config = dict(
    n_layer=10,
    n_head=8,
    d_mlp=4096,
    qk_norm=True,
    attn_scale=0.14,
    tie_embeddings='early',
    init='normal',
    init_std_o=0.0224,
    weight_decay=0.098,
    schedule='cos',
    steps=3212,
)
Each number is 500 + 25 x the weight over its row's rms, rounded and kept within 0 to 999. Layers, rows and columns count from 0. Numbers have three digits each. The size before them is the row's rms in percent of the matrix's.

# up: layer 6 MLP up, 4096x1024, rms 0.0598, rows 868-934, columns 448-511
# down: layer 6 MLP down (transposed), 4096x1024, rms 0.0582, rows 868-934, columns 448-511
# gate: layer 6 MLP gate, 4096x1024, rms 0.0565, rows 869-934, columns 448-511
up868 097:506486497494471487512502503508514504567528479491501470440520476491517495496523457520462513485476482532531491546466507509513477496542516465517557517517505511528493498456476520471466492486481490
down868 097:519495544514483453526454530522538484457491514525568492474503505511541513482489537466497505476486470484487493495531512506459516469539483459486476504492467491436535491458483501450457518517505520
gate869 099:497508488458486481514513482523519523514533487468504488511569485521518489459525507502506452478504438524504572517508474500516467473476465500490519475517523577486543467468555481494503534467504525
up869 100:516530446482496484523486481511510463487481514538478502490494511510490477519494479504521461499558476551519480487485502460508485542524499492485502519526489473481482461467492477490482477535464472
down869 101:474492485495498501465495472509532462482459491470502531543495517559474470486476492489478486455505520443510519538504514466512514499447510506488497500484520493477492506518472505526528463444463485
gate870 098:505470459508552515553529531457434478497507500501529501495488554478542509516546535517522489518530499511515515490479516506492485476532466461531510476494504500452474546525484500483544466513493508
up870 101:494475535489480471440498473502489501489498481455454481499514516481500511509532525523522523499487515475493539531507470495494516526476526529494513527514492527508509485502515502497481480503515522
down870 099:516469550485498528511507466501490542507479486484502514494540504492483467491507515503468470474513514485510511510492505525532517526500515518463476472488465514541464456466463467502513465495552470
gate871 102:522474492460507478487489450509547492494550456489509514502490517496508532475506477505515498464515496512499496475493487487521518523485494490492484529424530519495447515473494510503543486481512452
up871 096:471498517447488484488509512500508476509493454520467482533526528542521554498501501514498505507495477476484489465514507526456490511513519503558504508467467480513454526497520511450499522490500497
down871 099:522508532501458515446461501514523492455476503523512511519542487478463497518465459508484484462477495525489505490509508499477477506476500446522510520464445501503491481523457488515514495480519535
gate872 103:527538510475472499488502538523545487446510472484480461490493515469518528512507471481527503511500541459472501538481473475517496487524485506529457513510442488480439489524503524498499562491547544
up872 103:488528433487472524517506469468492463499524504508485437531531514462503495524532444486517517508485495512507541486490547474484523486450506476472503554504493503457516486479493533548490538504504471
down872 099:503471530530461510473513498537536479490496515493544499490530454537507472528513531512501501468494550511493513508444515487489503544478517469495464483503480522541525509482526503472487527466492505
gate873 099:506486472506449518528507499490519495517446493459534506518495479497542513508517473489468468550519532518490487503486476505514516478491496492498459502478504472499497506501502482526482549467461482
up873 102:507476493492498520539468508474497525521484482470543465546491507549534478531519490492492468479553509467507531507511493493484492472492479496474494508480506533510491487517487483477481539462464523
down873 103:460489493469498523542504485474491560515501499538517520487435522506523499491509484477495509548515485497471501528492543525488486492511462488468515545454475517514502456466490502557502469513474521
gate874 101:489481527461526524489514483512480461502486538475487522496550517459510507495502494468493490492477481493514547483498519480536488542510489470442511534484452490474560517523473488499494489459479506
up874 100:496520498571492510514537492482493471519508517489488561476492527503502490541519519497525480532531482519511515498551487492480516497529498483502502485504475487462542474541537482520447487550449486
down874 101:552527503539502495547504453464466488516457461485484510480507506490518518478519481496520491503476556492438481533482510526507495512507492506492499485481521485496446526496530504477445477491468496
gate875 104:522511513466474482480520495481539501562543494524540556503499494523529504511502466478527460476469520525453501512462508466524516474499478507533487512463517516502436570519493479487514483519499520
up875 103:486527493488492480507501493560482480467541465507485533473477550507519482513490516558479474458479501504503515520486505487481477525513534492514490498505499504476506546515519485475502471509512501
down875 103:465486490447484490503552468537439504450494463511502465512467521504491537543530505459504474482523518510468550477486509453480472517499534508517532523495486485482484540472511496534507477505509476
gate876 100:491491530531566495498519537468467501497492516516506516475522467497519458531483480463474508528537526460531484506465480471482455448492529460455486530496441483506441525501569452529480504497456522
up876 102:521499483496468494526500476510526518520501550516492517508520481532510539482525483528493533474514482521496544469501477495474534506502506517510481458504496473516503488507513502494489491452527503
down876 101:491497490485508506545518454515503490495480523496438525512522491510496481489514515477517510524470493530452538517522461510489522521532538531528511473504483451519480540514496502535523458500509535
gate877 100:498499488483467515504503518471450466485515495529471485469503501526497478500501512538461487472487554473551481516507476507468488496512478481481502507522516524516510498514503433476476477508485484
up877 097:512518530454494476458553517477501490493525469450512460486494478492477474502497523539508498481483496510497487529475510511536512485507476487513484471495495526542533441497487511487436483513470479
down877 098:488532485492520517514488499475482520486508488475510495490556504476501495479494503485453477514547486465490522542495504512428480465484495507498489521479509529518476527531527463509483481540508478
gate878 098:508480496492534453492494484485487517478477530474484545495461542499503548474482494415548465514507525502505490544494469505474510531501515559508547506476530469505440470529500539490498507520461505
up878 098:477545511519514516503511489497481533478467481481506524508519532487518519475502501458503495518514501528498482520490527501476480470500486504501490447490555454554476505470513503489495497474491492
down878 095:472506500498522451524531483505516502482509520471535579548481511529504477529481508472472532560475536481522495507518503517551477486524464475477541496536494489501459475527472538513510480518487486
gate879 101:554484526503507502519499509496504465490517486458547539490489472511484508497480521490518494516441484486505469510521503462458505475538472501478519487519498473499560476462454490477473510550530451
up879 099:489482474465475495477503490526542493505542532470509492536464496475468512505496468449519477481503508533552545526491481524517455461529493506484471503552549496488495558538480513491434519473462474
down879 099:464480534488466528495501437448510559513518515516523523494527493523487490510470513501527488472513493496494506495505501527485489495503502496490481510487471484457479508533476514524526479529481532
gate880 100:536488479470507501506500516483485480524570507511504509499500484515491473499496526521510506505559502487523494479489517493519471517471518522570531510517500497471503532466504500510519509525498528
up880 103:505498434570519473527533477498508500462473516510502469520491535499493496494461507536463548535546498489508522520505527523508506475500524483527507486523476458505538500486565521489464505507475529
down880 099:504483492515517510452459496536512490512497536505526506523497493489488519525521472480513510528520465521486501483504503462487515550462529485449456479517530500504519522512488572450494475490518498
gate881 102:526514476491539510530530499518508467514471520484499435466473527530518530500544471471565540487494493495455474489480514508473479499473516511511534548473501478477514497483511475527466517511483524
up881 099:505490490475494477465516492483493515506518474504559513487499533471498509459465540465488476511534472524506499520511518482479521519523483492498518490498508460493505502502534468504507474451462509
down881 100:474516457511506500465490471468497514491487470510488508519528522514509504528536536503519477475509512527501458509530525544486496509524524458445512478495465505530515474519494489489498469528471530
gate882 100:523481476493506515504539485481499554486491489512494519436482521520489493520495500516550469479530477541498488461487512506508473495473512524479457548490492499477469513496527504482479518524503504
up882 100:486485492505509514487489476503490510475518510475522511501543500524449526540514465439484483527497521514508516494484513493485502474502525512508489530481485467514483513462503527480464455535512519
down882 102:517513501502554502488492499492505500468494469487496515516492524506459545500502488489524471490485499489462535497490519508509495557509527498490502493490514471470516509491494501497509466538495498
gate883 101:454453505513485525482484504485551486467543472505439477542502497527503484509523502504505553499488476497489483487503454510493553512552504470476530459489478526483551513490517523489500543515527479
up883 100:473558482463529510494497509518518492518505500485461514507509509588506491464491510515531507432520520518494484507524460519494461530480486529494453540497521502490487461503531502507480427491505458
down883 100:445470509489531475485488491502496510462523497489492497517512511500491490476459515462516518502502463455478529484519503480502512506463489449482481525537454520510487483490476490515504499506508482
gate884 100:498521502563539479513510496504528475506518487491495480520534532522515505531556555481497510495494502485492463490509497526464563492514509510507486501496505528521472505462499535520497477479491481
up884 101:552501484499497506538520523488530441476456514475487523492507445521494481489519507531476523523461497489495490537513506506470484505549519506468544448517543519524512504446488475471443516501496502
down884 099:469452486499515469472506500480501497493469483491466506480535493505490497522538484465486472518490502452488471491500499481506438523487496495521513497501471515486456516509527487514472480501486499
gate885 099:496535483526539503461511528533523491526514519507530461485509479475468537458504532479506491525542534517467552510475518493516521500455493530458498482509489508492557512481470465521496493495532518
up885 099:522496487516524516478521512507536454534461454471509516509549469521497524486495539511465527468502484508553500495513499461487521499467503478502586495494472484504492500509473451522539489490511555
down885 101:480516501510522509494488524472505512515497479481477525479510490465544466463515513522456517536492475498544486480478496495498551548529461496551523495482526488514511507484493495523556507422522483
gate886 097:532515507510542491492495504512493498488504511484466448488469507524480519505435551529513525503528506481500503551488515462548505525531482474482490511550570510501511440524469465543492466476515501
up886 099:520517504514470521509501500479502518506523511512525509505480457489458510472514475500516494484473524479504478460521552512450480512449506519517502510457542492536468475507485500535510498455501525
down886 098:504550540505491527477526496444522491473474494505548557468475518492524481523514505491500514500491508478472505503502494542509509454500532512475522513502465515503528433541491509530504495519479511
gate887 104:529500525454481527519523481535538514490502528479527479467494497473520532490500449548491498487548526505479518545488510491486497534493545512487505501552517502466478525514499454540488469503516511
up887 105:460534489515481487534513543514479481510485507486481534501497488493528507523499501568480470517510483533521505499499476509503497475485507474505500501473522483519502533482477478530458541495514517
down887 103:482523490519499488482540473489483460517532477494515526533481518484501497516527482519495485545494486482514494477507519515499519523489552538487524478513507477514500448505499488523479490530496497
gate888 104:506505517512524454489518520502520484541495519531528480499489470434523534491496473525507492523499486521524488474545510502470505509549500455545453510474533489483460516506484515452503511464502505
up888 100:515507541450505530482507515448592493504488493528496480490503563483480482506455513467510572495476486508508499533480492492513499491511490503543499498497486493500525538497501487521503564482492504
down888 099:491503535504446532503494535473532501480496496458472489503467504465524496509492509521461492529475507500547495482493510503533494526444474493450510534489461460514490512546532527528519544495485497
gate889 102:503471505542485513496544518510453524522475531486504483516514557454460471446512477523476469507472493445521517517481503464489509500501500528494547502534512521505516497504511497478504542487516509
up889 101:542511485511498492483504496493476566512517486504534472502515518483491506471506488510480476475503521555459509515490504530510499525509525489515511453492514508514537495483513469498504505508495452
down889 104:452519546489487442529567499487462500504524526538500492544542513529473457486491517468493501520520507506529526538504511530486561512510493486478537492513526489505559511560547467498464531526524493
gate890 105:510501517484526496464511524489508529474499505512469514473520485496515520519486546494487456503510517526504523513508489507534506500519478522512477531530490536480515515488452521489526532499526511
up890 107:487500493503496462514535530496531492498508473504506488511517511519506529473510490473506484476496534480521488494489480471523476476492469491525523539499489508492501525466521576490494477497507478
down890 105:467477490481468517486495525477480499483486494487535501463537533468493484457519492473489520488518497435489521525501498512521509515522436498490515493489499542520519485478481495488521519475571537
gate891 098:485504458508514519515525524504509512482536564531572485484421478477456466483538486524530449542485500518524536534510509495527515527540472509517499485478511546474471534510486483529497489488525509
up891 099:475534520536526535508489467489536513498493510519463504512524508531480498479509511502514462539508511507493521514516494559510466528483473519483529504518527554523511530499506497510518496520507488
down891 099:555493484514453491526483521509501511520493478502516492505497487529490532491509530507538496498502503477518518462523533491503509543511509453543517497524510516512510503479491446457496517514510505
gate892 099:536493484467476526446513528508468515480482491516475518450499506518510480525544484522489504540551504502476456502541489455500468497534543513489513531484478541485526515485482508487525550461521529
up892 099:484467504458512510498487522472449445465463524505471460512458487549502469483514446513453512480431501492453516491525482498486480513527520499516487497493491517500519514528449529531462579482523472
down892 097:528502519496510530452477463525511502502515522472458487512465499523488514447510551489506543514511474467488491516510508513433502508536554456490492486483503479454509482504500488527506505475512509
gate893 101:449521500466516520517479492480451495486498532496572489512500515500511441486498505514521549507469514490502498486467527498504472550506476513507498477469548495482496539487511492496506517493533533
up893 100:519474489485514501498520485470507515521518479485512492508520527496457536529493484487466509511511516477478500498529530455496519484457486563496483464450516544482549472536459527500480531498524472
down893 100:488480503502556471486509450482489483451505486471491513465524494490475512501496487489453511497462516508465496486493480525474501456482485504533467516490514527492499498478506516551522487500516557
gate894 097:527459515444478511510485537494455513519500510515479469505477494507444500499516493506494526488464540510492502510472510529531527492553498505508499493485483549513481517537523495512494490533531532
up894 096:476465475470503551491459520518482506495512454489465537479516508497500500543528516527494508499493535497511451527504483499513502504468451505483508451459505536525475503533524453509509503535505508
down894 098:465487520486494537452491508471527500531533510488426515530442484482515533468514478492513512498460501474506504528531465502523444468479499460534501541513487486493482488545490469534525512496481508
gate895 098:521499491517468516533493490429496469450465518491490530526491499505510536514513484491503446466512516535518515526496477492518492560467537470491484490482555491470495473496498501496560534482526500
up895 098:525509538504525509533469500504460516548520507504518518490541528460495496439487505523488522500529464510493485465544505492487540469493512487510459475489489519541532484537504459548536478474460483
down895 102:480540534466534460481499525510485496520439502514540445519522456542488489487505506471515493484494500485483464447480468513482504470484490522488507511486473453509524501543500498486519529466477530
gate896 100:522530522476506518529483552517508550491463486552497546525482500524527502503517467493515531531505479453482528511530487502503493543483488498493500474517480478500536490511491477537468543519448524
up896 095:509516511511514463510499522468508463500507495474510439504509517456484513503486502535449453489525449531507499458495490519502523561476522512490515466496492495500533495500514530484535462490469516
down896 099:528479543527546466497494488497478517502454497490507481516507484463527471509471505543540464513523437490465514446491524492500495509491529517548481529466470513470512515516496444488516519511519582
gate897 102:477474468501513507494503452510471556430504512495520478556497495507526458508520479492511508528458487556487500496485489430438524519455486471515518505528470488560523552489509503501494517501549494
up897 102:507511473476534475465464485507502493485512490490549504529501480525512465450505495498511485487552474488520482478489488538508494473478452450508521490497493474503472522515503504461473488471463504
down897 104:512491489519482530507491493522512537532508535522482533465499491517557507488485522505470497503478480498488493483522488515510517477495444472492510483475430505469506475512479519496486530521536473
gate898 099:485454520520522517485480494526513465482501519532496506477491514510481470493533520487558525527487521505481482508495520485449559526492462491460471471542506543503511510510478501476521544499532477
up898 100:487491533505562495502545511521541504469516462487493560503502486483495498471522491518496520513522486464481481487515532517469483497499474524481514487505503522534449488479535496494510530511458478
down898 098:465543486460527499524542508504497485492512459458496514449502550482528504511502535495505489529465501508548505468490499511495452501536490446505489484451483533501485487509514507485470462530475480
gate899 102:480552530561543463505529492532500461499521503488501452519499538488533522510524490502497499509503528481567491525483520492492519507479514530521540509500480548523460473495550509506508494500448518
up899 101:488547475477501504506533423479487518475489475479501529479517496512496527480526530523501501494500542484496454457496483506479481496492534488476496491516496479462477512509493499474511466523539533
down899 103:478509546522528526519494505517483518518522520486496534504497504499461563509472525480470486532471508474468464531489542546530465507492466486481530493520526502498527456509549464499489512506514525
gate900 095:519512476452480454455519487504459509528494481563526519479495525481511477518557520495480536476526509481489495505507501483484537529492473537507527523491494482479493515496515499453539512518487459
up900 095:519555542505507483493504512510461511560494495505528454510461479514496467500504514495475485500523514495520504497494487504485515539510489475540478476484474534490518475509520550502476509482490478
down900 097:514512521487508508459483552483500532516470493476477487500483533488485534516490476502500478508467503473529474475463488494496535504493486501529511531502477475539496502494543534514482489503522503
gate901 096:493534511530483509493554499512525491511476503518507484459470483526526496507443530492475471463531503558520511505503483522482509554506456512517511465477445500509514493493492451463527498489492474
up901 095:488508490482507490539479542529532514505529488541513497474533471558446458493472508505502536479499517497483502463525482502483531479477496499535509511518469498519502488495518524474475492508529524
down901 096:485482528491474509519533550493487481469460507474461472515516496497499519500465480479489502552507529501502530459518516480468496533491493505456447513542499490468488528469542538501506484447513483
gate902 098:524472435480492484497478486520537483508488512505463477513501487500519497496520549472534518519504469512535528474500485513483511515473473503552460500500496458487533507498517476455525466536502539
up902 097:491555529455511465507503436473502505488491483508486487498513513479467487517517481482554515506556505452488511453511524450532530517493494500498514493566484504501517521493487503493514505520491506
down902 100:527492523479495509520486547517487452469472504492487517488554526463475527487487512471547547497518518451541493465496525510538514510487524481476516537530505501455488507547514447505486523504503456
gate903 099:540467534492505526507532517505497533466480477529538484476521485511504499462470512489473530449509459532516459481490505470490541497520519473512510528496502545494502479541513513531564498503516517
up903 102:480510520491469514521525491519536565507491547499476483479454497506532532487481484510520523485533524531545515508475528518518462508550463489495517527507459520529489501490486505510531492494508518
down903 101:500447494524496456504527519457488538492502500535482462507492501513517530484536491469486506505514516441485498518518525537548547467491513524465502539464448503483504528489507478481509551499506496
gate904 102:495473535548473503440498507510525505453484500494471456541514480503506536459502514510522444492471529494514519522538511507535490494534502533548489526528546525530474515514452488551429489484457535
up904 099:528521499467531535496490480473529482489501499493501480494515514497529453474520521535528467544512546492514499496563538451524497467499519523493500502469469561489458506519466499499470520484488530
down904 099:492538495486487504532520494473554489465500504510446521486467477521492508487466456543473507528494529498533543496507485520453478499539488507525512492492514528494524529525474500553461503500491521
gate905 105:485519486489522467516489471540506457519472521530474509520499491500489486492473542459544516517494496478449531492521561458511490524511493463504498494501498501489495513486474528518519526489471516
up905 103:506525460493534547510530516525488478486491492520492504485492507556504517473512504482512538510447489543499467498549550487490540521476518468506507470505488515468516507505518472522484518523533476
down905 101:506490482531498485550463526524506525492484479518500500484506451501463512510468521488493554481558443496472527458474456485480509459496539472450483487481491497473497533513515530452496476489462471
gate906 099:493495475496494493486488502462488503511448509499505535477499486489476499494537471531467483534533506471461499538462492567458534460505500509554516492472478523461495521489506516461467525475533513
up906 100:480471514524539507519483521512480499528512499533513509473533505492504489549514505498480497513501504522477467511462500504445474484521496472523563523462516488512493513484521511524463450484490506
down906 101:526525472487501505482493535511501491530476477521491512525503501513462546486541518514514523511524470469517524515534511539543547519538520509464539492480487534484466547536525449471488497474472468
gate907 104:498457488515504531484535496464539532539474540488522468524487459488532450486500479507533540502491468519550554517470525517534444513534497508508522529497446512481471539548505505533496471465504494
up907 106:509489487483501485508517491529529500509498523486504500485484487516479496485503496520497512554487469534445470498491509512468501487500505495522501483543493444492519462430477516495457512455533480
down907 105:545475466497508514491525519486488493504491481530467516455547532487476485494524476499457529493503519497513471480494499470485456471491505502520476504457507493506444475456492465495539515526489467
gate908 098:476526504536554511488540502481490517495534494510567541477456505545512516535555507493507471504503502460495482517494473461465520504510458491526481532473499483479502488518560480531505476476512486
up908 099:504517465482466535534455511512520517470487488512498535519488492509530525483472450518499509479487525520501532526496475523513475481463516520455507482534517492508515521475442509503485506485494501
down908 099:489520509538455488511479501556514518494444467475504471512497443513489538522498507525505486497525502481480473471538497544523474492540500477500505481496484493455503522454492499521499528519507516
gate909 108:497505511503479465529526438470478498449505489543503548519513481503466494516485506491467474489463444454499495495505503449509501492504483513457498489519505485574476515513480500478525526528501503
up909 103:471513484520460471506487455496461460473481510545487532465480488497521507552483442506478458505510462466518538499489520485512491477505510506476513485520511494507471529492514460473481473482504529
down909 102:530523520481467533472500467500483502510468536546518515508511479441505474471494467533478485442497509439488513532458508527472482480516474528469475495530497537486476511474494479537500526510489533
gate910 100:516469553479501527450476554489473473486479505512473554507496489519454567506488462497465557554569530517491512461506504507485536458510531496532513504529491448505479480511514554499517500491526499
up910 102:477541513510548499456546502530499518520531524482501509498479503491491509499509470517486571507517471475517502525484460469496482539523503483428524515511513479500490530483521517462540501459504517
down910 102:540470466501504493537552447481550485507507529476504490466470497513489484486494500472466520524491482486494490500501516496526508463524491512500498504484490487478515545514516509473500533516468509
gate911 101:506528479504503528531533523530537414502487520479478496483519505491515472520500491526507511496479493528480493452480444509485512483488553485523532504471482485507529483516516463480498481511526498
up911 098:524516512515515495477536491541561513513494545525520519497484497506506490487526529494475490535515499489473492509486525553520495494518499473496443524542518512503515515493492468497516509482511515
down911 097:483475517510514520495524548500505475475443530486518472501493494533542506487524518539518464535499523499484478513504520468479507489508522524523448504478499512553505475497465521547472508492492510
gate912 103:530475483480517488490512475529531455516523506506541520482549541447459488492500478506509476498478522500491497569496517446477489484532560490480502476462484547501482483467451493503462509475518499
up912 104:490548528503503531505475519483503478472504494476459507473481555497527514495490500495463486505519480530513466494502448535547542513484474515534515470500517503494504505500511501485492524536515495
down912 102:525502530460539527499524505516474495466495537468516486536470467472446511485499512510475479476484474511537509454496511513507473520470499497533517513519505463527456536490478501548500512493480455
gate913 101:480489482545423518482512503498514494523526493514505511479483494494492500486500484517548508535506473494479525493493483451498514451521511453530494527522517535506511474501502509497505533501510483
up913 098:506522450482531493491555457521504486530496479486505485500466486536468463511493477507484489467509500532534472471513487482535506525526523535498505563526498508504474524541531503537473474509494483
down913 100:518466482495503507519486497526490464510438527508506466472479510530459508512496512502481490485519531494489517500451518523518482541489456472464512510517491525538537465530496514481462492512532486
gate914 101:461512531527505500539480506544481453501508554490516481516483487528468517477485491467505503468505448482555553533488477526530523491489515507537491518501509504504508475501518497540496499521532505
up914 098:500473476471486522489483506513451489465472531476510500490500518518520506487522468514524541481504511510525513490484509532528461507462521525458495429534490463492502452467476492498538470510500527
down914 100:498486506512510553516523498525504463518514569511491484540463473496517479480489483483514498551489561506519483543526507519478494510525490508496501480529482496486484560462526483465488532518502497
gate915 102:505463536495502467501485475498500495484490429498548493551522549504517494503503559458493508505480523490479522545506505500488519486537497517492555531479478497512492444524523531529530499459475511
up915 098:502486503489503503466517518483505475469515480512488550500517496530542491507490496520483475519482518545480455512472491480541507497520481482489458494509494481518506506542497498490493488521497475
down915 101:509513514507469512472503473505461476499525503516521521511509471512497509522500450476530513511560515491543498490485464520558491493492476530513510549473542499430473466534539516533519477521450469
gate916 096:474497473516529536542503454499506492506489520505534542465525503499539486473488504469499528463480470510531477493504494478535470520497520493494505462518512473475446486528509469507530534457499438
up916 097:493503491523518490485457529505531430521458514548494460506527495490507514511477521500516497512506464483497500493507519497501490531477482471524476498511496541516512441495561502476477498479514509
down916 098:493534496534474496503452506517491458502471463485476524516523521477500455476505527522486551449465506493509433523500463456497476454518497478503450508504511469475492504496488504520509488480482465
gate917 099:503478520459515473546547460492502510515489533486524509515433531473496481510528477539460497484474518472505477544521474531509443481503503493554505471494509488475542489494498535481524508467462506
up917 105:492528462527502497532512496464530488470509494505516531494468476530489452501549525504486497513480494519511523525501479489499510517494463478468487522479550505513489465489502509479501467501482499
down917 103:466500521491517450445532543480504496520538470521514477539462513514450494523502463464514522446552493505463503526474472462490513508550481477484510504518504492492537505477477488459505477470501530
gate918 100:500509522507459495497468524519488502459491458534480478518476497467446505475509489494477520536528508499517529513502528461498483543509448487481543505506465500489479480501495483513543542533496509
up918 103:493519500507449442524503492494500466498539504484526531556550510489524497485478503509508529468487472493487502513465490497482483484463474468523495484505515522483496521504461483500507528496504484
down918 104:457512532497547485475504494492493453513515526504482492496478488500475508536483506505487491522498527436504477539491515472493536476499467505512512473501524511487511470523475511516454545485480528
gate919 099:521473496463500522471494487504488519473519495470538532499482455481496494518477516524500479501469472537466484528498493540492531527459560494514559481515517533524531476506539489479503502488476514
up919 099:526493484543502484453519489542540497526487476536472496477480515486505463543482484497491484503537516542477454484478499537492497510517517485492533479517491503489501505501532499509520515511496502
down919 100:500439496531531472492527498473475537456487481476477505540487506456491478480478540490491519483499469521464490497500547492480531474485525512477524490497482511484499508507520534518463457522453508
gate920 100:470531495514499514491492465512503482485525489531472522496519519512469455477483433508500525512476488514527507519496487517508502538439463491510555556511515524509489541494522492560509504503521435
up920 104:515489506538537472477520499522478458496494495517586535550514499514520489528489541531500501509486509504480513461457544487513466508525498433521498479474474503509452483480508508516535474519459488
down920 100:533443499505513511508496504511507480528532518494479501511482483510454489492467479541518482494530496485522472478494521521486516514484492519525484502445475496551492459475535484499539495444498491
gate921 103:509513489471482523470463508522516492479505486480496456480490459559476477485485487527507455493505483465508543504491514520439497511472469480495463506495566491493509489506460520468426493496460516
up921 103:507479533483514510550491479490497460521490507499461540541518519471505510515544526497515482496511514522474458499499502481459502512552514522462528515470509520528461505485490474501504460446480476
down921 101:544514501492462508550476519448501490507480455533466526540505532485480528471469445513478479514532489488477514572468477474507522517470518508512496497488508505487508471537458467523469509543504550
gate922 100:490541482486519474474529501497488501542501470537515434514506515480537512488487518492532509423518550489477492574490517525506514515515511491556478521481520542531504509527541517486543525492485497
up922 101:502460506479494516511498508504503457488537497508531514520512528492524514491514494498540516528469471483517498523483552494488502507513483473466513523481484510493533503495498525512495498573446538
down922 100:500480521441525516470520489498491520535495539477518459504487477509458481499482496491564501520494467495496494487534498495512454444493530470533488520476507491486486534514512493515505529504504520
gate923 097:521438546547483505493469500547525495550460521527526512484474466475497446479449514499488487526479501519521488482491486527521501484535466508509510528535501501519518523456508487539471501477556545
up923 099:480483491511536533479524511531517487441540533465469464504525540529479507499504483517478525547501491499515499497489439498533485507486456491468479510508463490490508536442524466531533492499518566
down923 098:516481487503484490502504449508483493443525441475497519502449467520501474529507524487530500501494444547518497466479511508500509497505464458542501482477444550488466524515501522487509507493517494
gate924 096:492459518470534492491489492495461466502523512461464505524509462471509520516480505471473506543530528522513526484509545516544481524521487511543513465486461501523528498539501481474511495552477518
up924 099:502450486534474503499484508505515436481489531485487476490492544458479490511476481502500538519517506492514508507506472495550462518498527479493524506527533545507496476490470511460458502477511514
down924 099:469493479524535441527486488494503513491505491507517487476498521465445488535522501501520501495498477491503512480484475484476522520529557533525491480534541492464503536476484484528480513514491540
gate925 099:479471517500528484501475521497505498503535498512488530517494448512480497540479506494507511497543565552459491508525460487489473484535483510523476509524482488505473517491475479486551533516500490
up925 102:505511519498518469471516513502481489513547505533504525468499527496504502448471499497508520494516518519467527471506489486547474509465533495506494484474486490509496455490478495501525498492505486
down925 102:540513492508488468559516475486484488453451494512543497501529516513536491471471446493542502528485494483514499520501477552490522483508496487494504476510468531506478484453519532505496502518490483
gate926 101:520485513518537487513511476517482510490484501498505531512513469521496476526562492506516485543493541506513524535488502518494498453574485518527484478468493470458476510481555522489470502478485527
up926 103:469502477522488481478487503493479497517493514442494487533488455524478498477512533479489514485529461501530501484482477517479469508512489471529486466522488510454488437503490492483450499482529523
down926 103:488508480518486506506461490481513500514502525484466550517518497532498469520486464498426486475535503470471498537496511474515482520549539502515452498533482526503476497508523490482479520517479497
gate927 100:482484499504511503457488525500489457475467498488468492497512507487441545475529513492504482515512477478498511533537544505491495545547514494507502518543504548457483504523517474475480490495532524
up927 100:530508524480465517494471544503492488534474517513477526519492507425519475489517513475481516507473484482481494472550523505470495475486497513478499479449522481510506487469508481493484486492504452
down927 099:513509474524506501492474486488480514522538515523460490474527564512452541493493493459489532469549500464548462480495513491503513499512539484518520489507531489517551521553480506493444513496485470
gate928 099:530499504510526504503467475544517507511480519498532497492503545539549470548533534536493475469460497509518501504526491467503499516493506521491514486493458518506509501494522473488512485501501556
up928 098:499498499514511503518486460517516515507538457511549450528500528505469495501517509475498531510515471494510502496510480492506510500493509472502484498504508486490507503494486525464485455515466520
down928 097:542523493494523544538498476514497555504453517487491458502514492469491499502541461525509489484462491501455477509420524439512537524456512468509520502496459498517516495494510543445501495508500518
gate929 102:478475496516457517536466468523533491493516502502473501509506488496499474535462493513480503502483506512454483483520564529474512490482506536492518513480482509532483493505524519477555493510485486
up929 099:539447475528443481503508551517475464492476484485473515495494490500485521516524493525501493479498484510508489442501539481554533516509537503462466525458457509512525483492506490551516500522473482
down929 100:527531467530517502519485529465504497478506495527478508471511508518487476490464519480532448454451478491483465499444540518502521445506493485516491521514463518518477496534534503496509504499498534
gate930 099:469511506492492495511505502509488526490519472484503496501521501495522503525483577505512443539459521499515499457545481522495523542488481506463480528484498476537516484482460450521493497550528484
up930 098:498548479491457477538473502482490508505562508506499499500510501461503478516509522499493463512494484500494496494465506527529514491440523493523506525519478501510568489481510481533468538478579514
down930 098:491514533470476501500499514496518480471466503478492505512517496485489524530517458457452505485520466428513502501551525504511494483505518521508463499496513505522501482529459490493503519519508470
gate931 099:512485509501502499546451495491480528497522468522511503446499475467527500488489475532536480492495468448488498502491476485536497484500499458490510510464474491467485489558498513475550505479520497
up931 099:506530479453499506511496486468495494472486491514536479499549523535518513508534501479484489484511484497500586512496507531532497566529512472506504479518482452524485490467478516483467474478520464
down931 099:511472509484506525533506543525497480507475533514481473464532505524490548557522483453469529514518514486546505479494485549465495498503537462520504531536474458533530506560518530511515470524501457
gate932 099:471523511467507509493499521476499468492550570522482495524501540497514472494502474507517489488516550495510514482544542491496481501525508495539493463508495471491483476463539468504458503532523513
up932 102:465522502531464524482489570488490513498482479483498492493480532448497491533508479515493460507484471465491457487481502466513485461505492467512528494514511511503513464532488493525515495459483507
down932 104:502512497543453515474505499488479469492493516481466470517512556459539506503529496444483488470526526475562467493513505468533495504450470443498493467518475481513508524509460498498482524519541456
gate933 100:514499467456513512479492520479506518493529505522478496477508509501494425459522490534470473508517467557512477533438522523451516548513506515488510471486488531543522519540477554552445482518522510
up933 096:503519511519486480493505504520491510483486514514486479524522517487478528518556497492480474534513490485488506474476465502497535474497532507493515480574493474509481497509520508489505516552509486
down933 097:517495464529490557513517470492493524473517534498522495457501467525494491500542513474488499498528530479503497471514506527496515508491496502513522468475491493513504536520492502488466513497529544
gate934 099:528493456477486500485497539508496542509496540488490492520492487490477515485481479453502502517530554520514492533511471498497510494453490450483502481474455458457520532475510502503530507517483513
up934 096:507469509462516497508513500507465532482505505521521501511522518510482503477516466478477499461477555506494525528485529484518495486511471509481501459497492506505489483529508490533492484430464540
down934 096:483515507494481524470529475509508472545559498497469511497493483474465518482483483468510528502473521533490479510499504494489525505529515439470522472504532506505519472502518531514452497502480514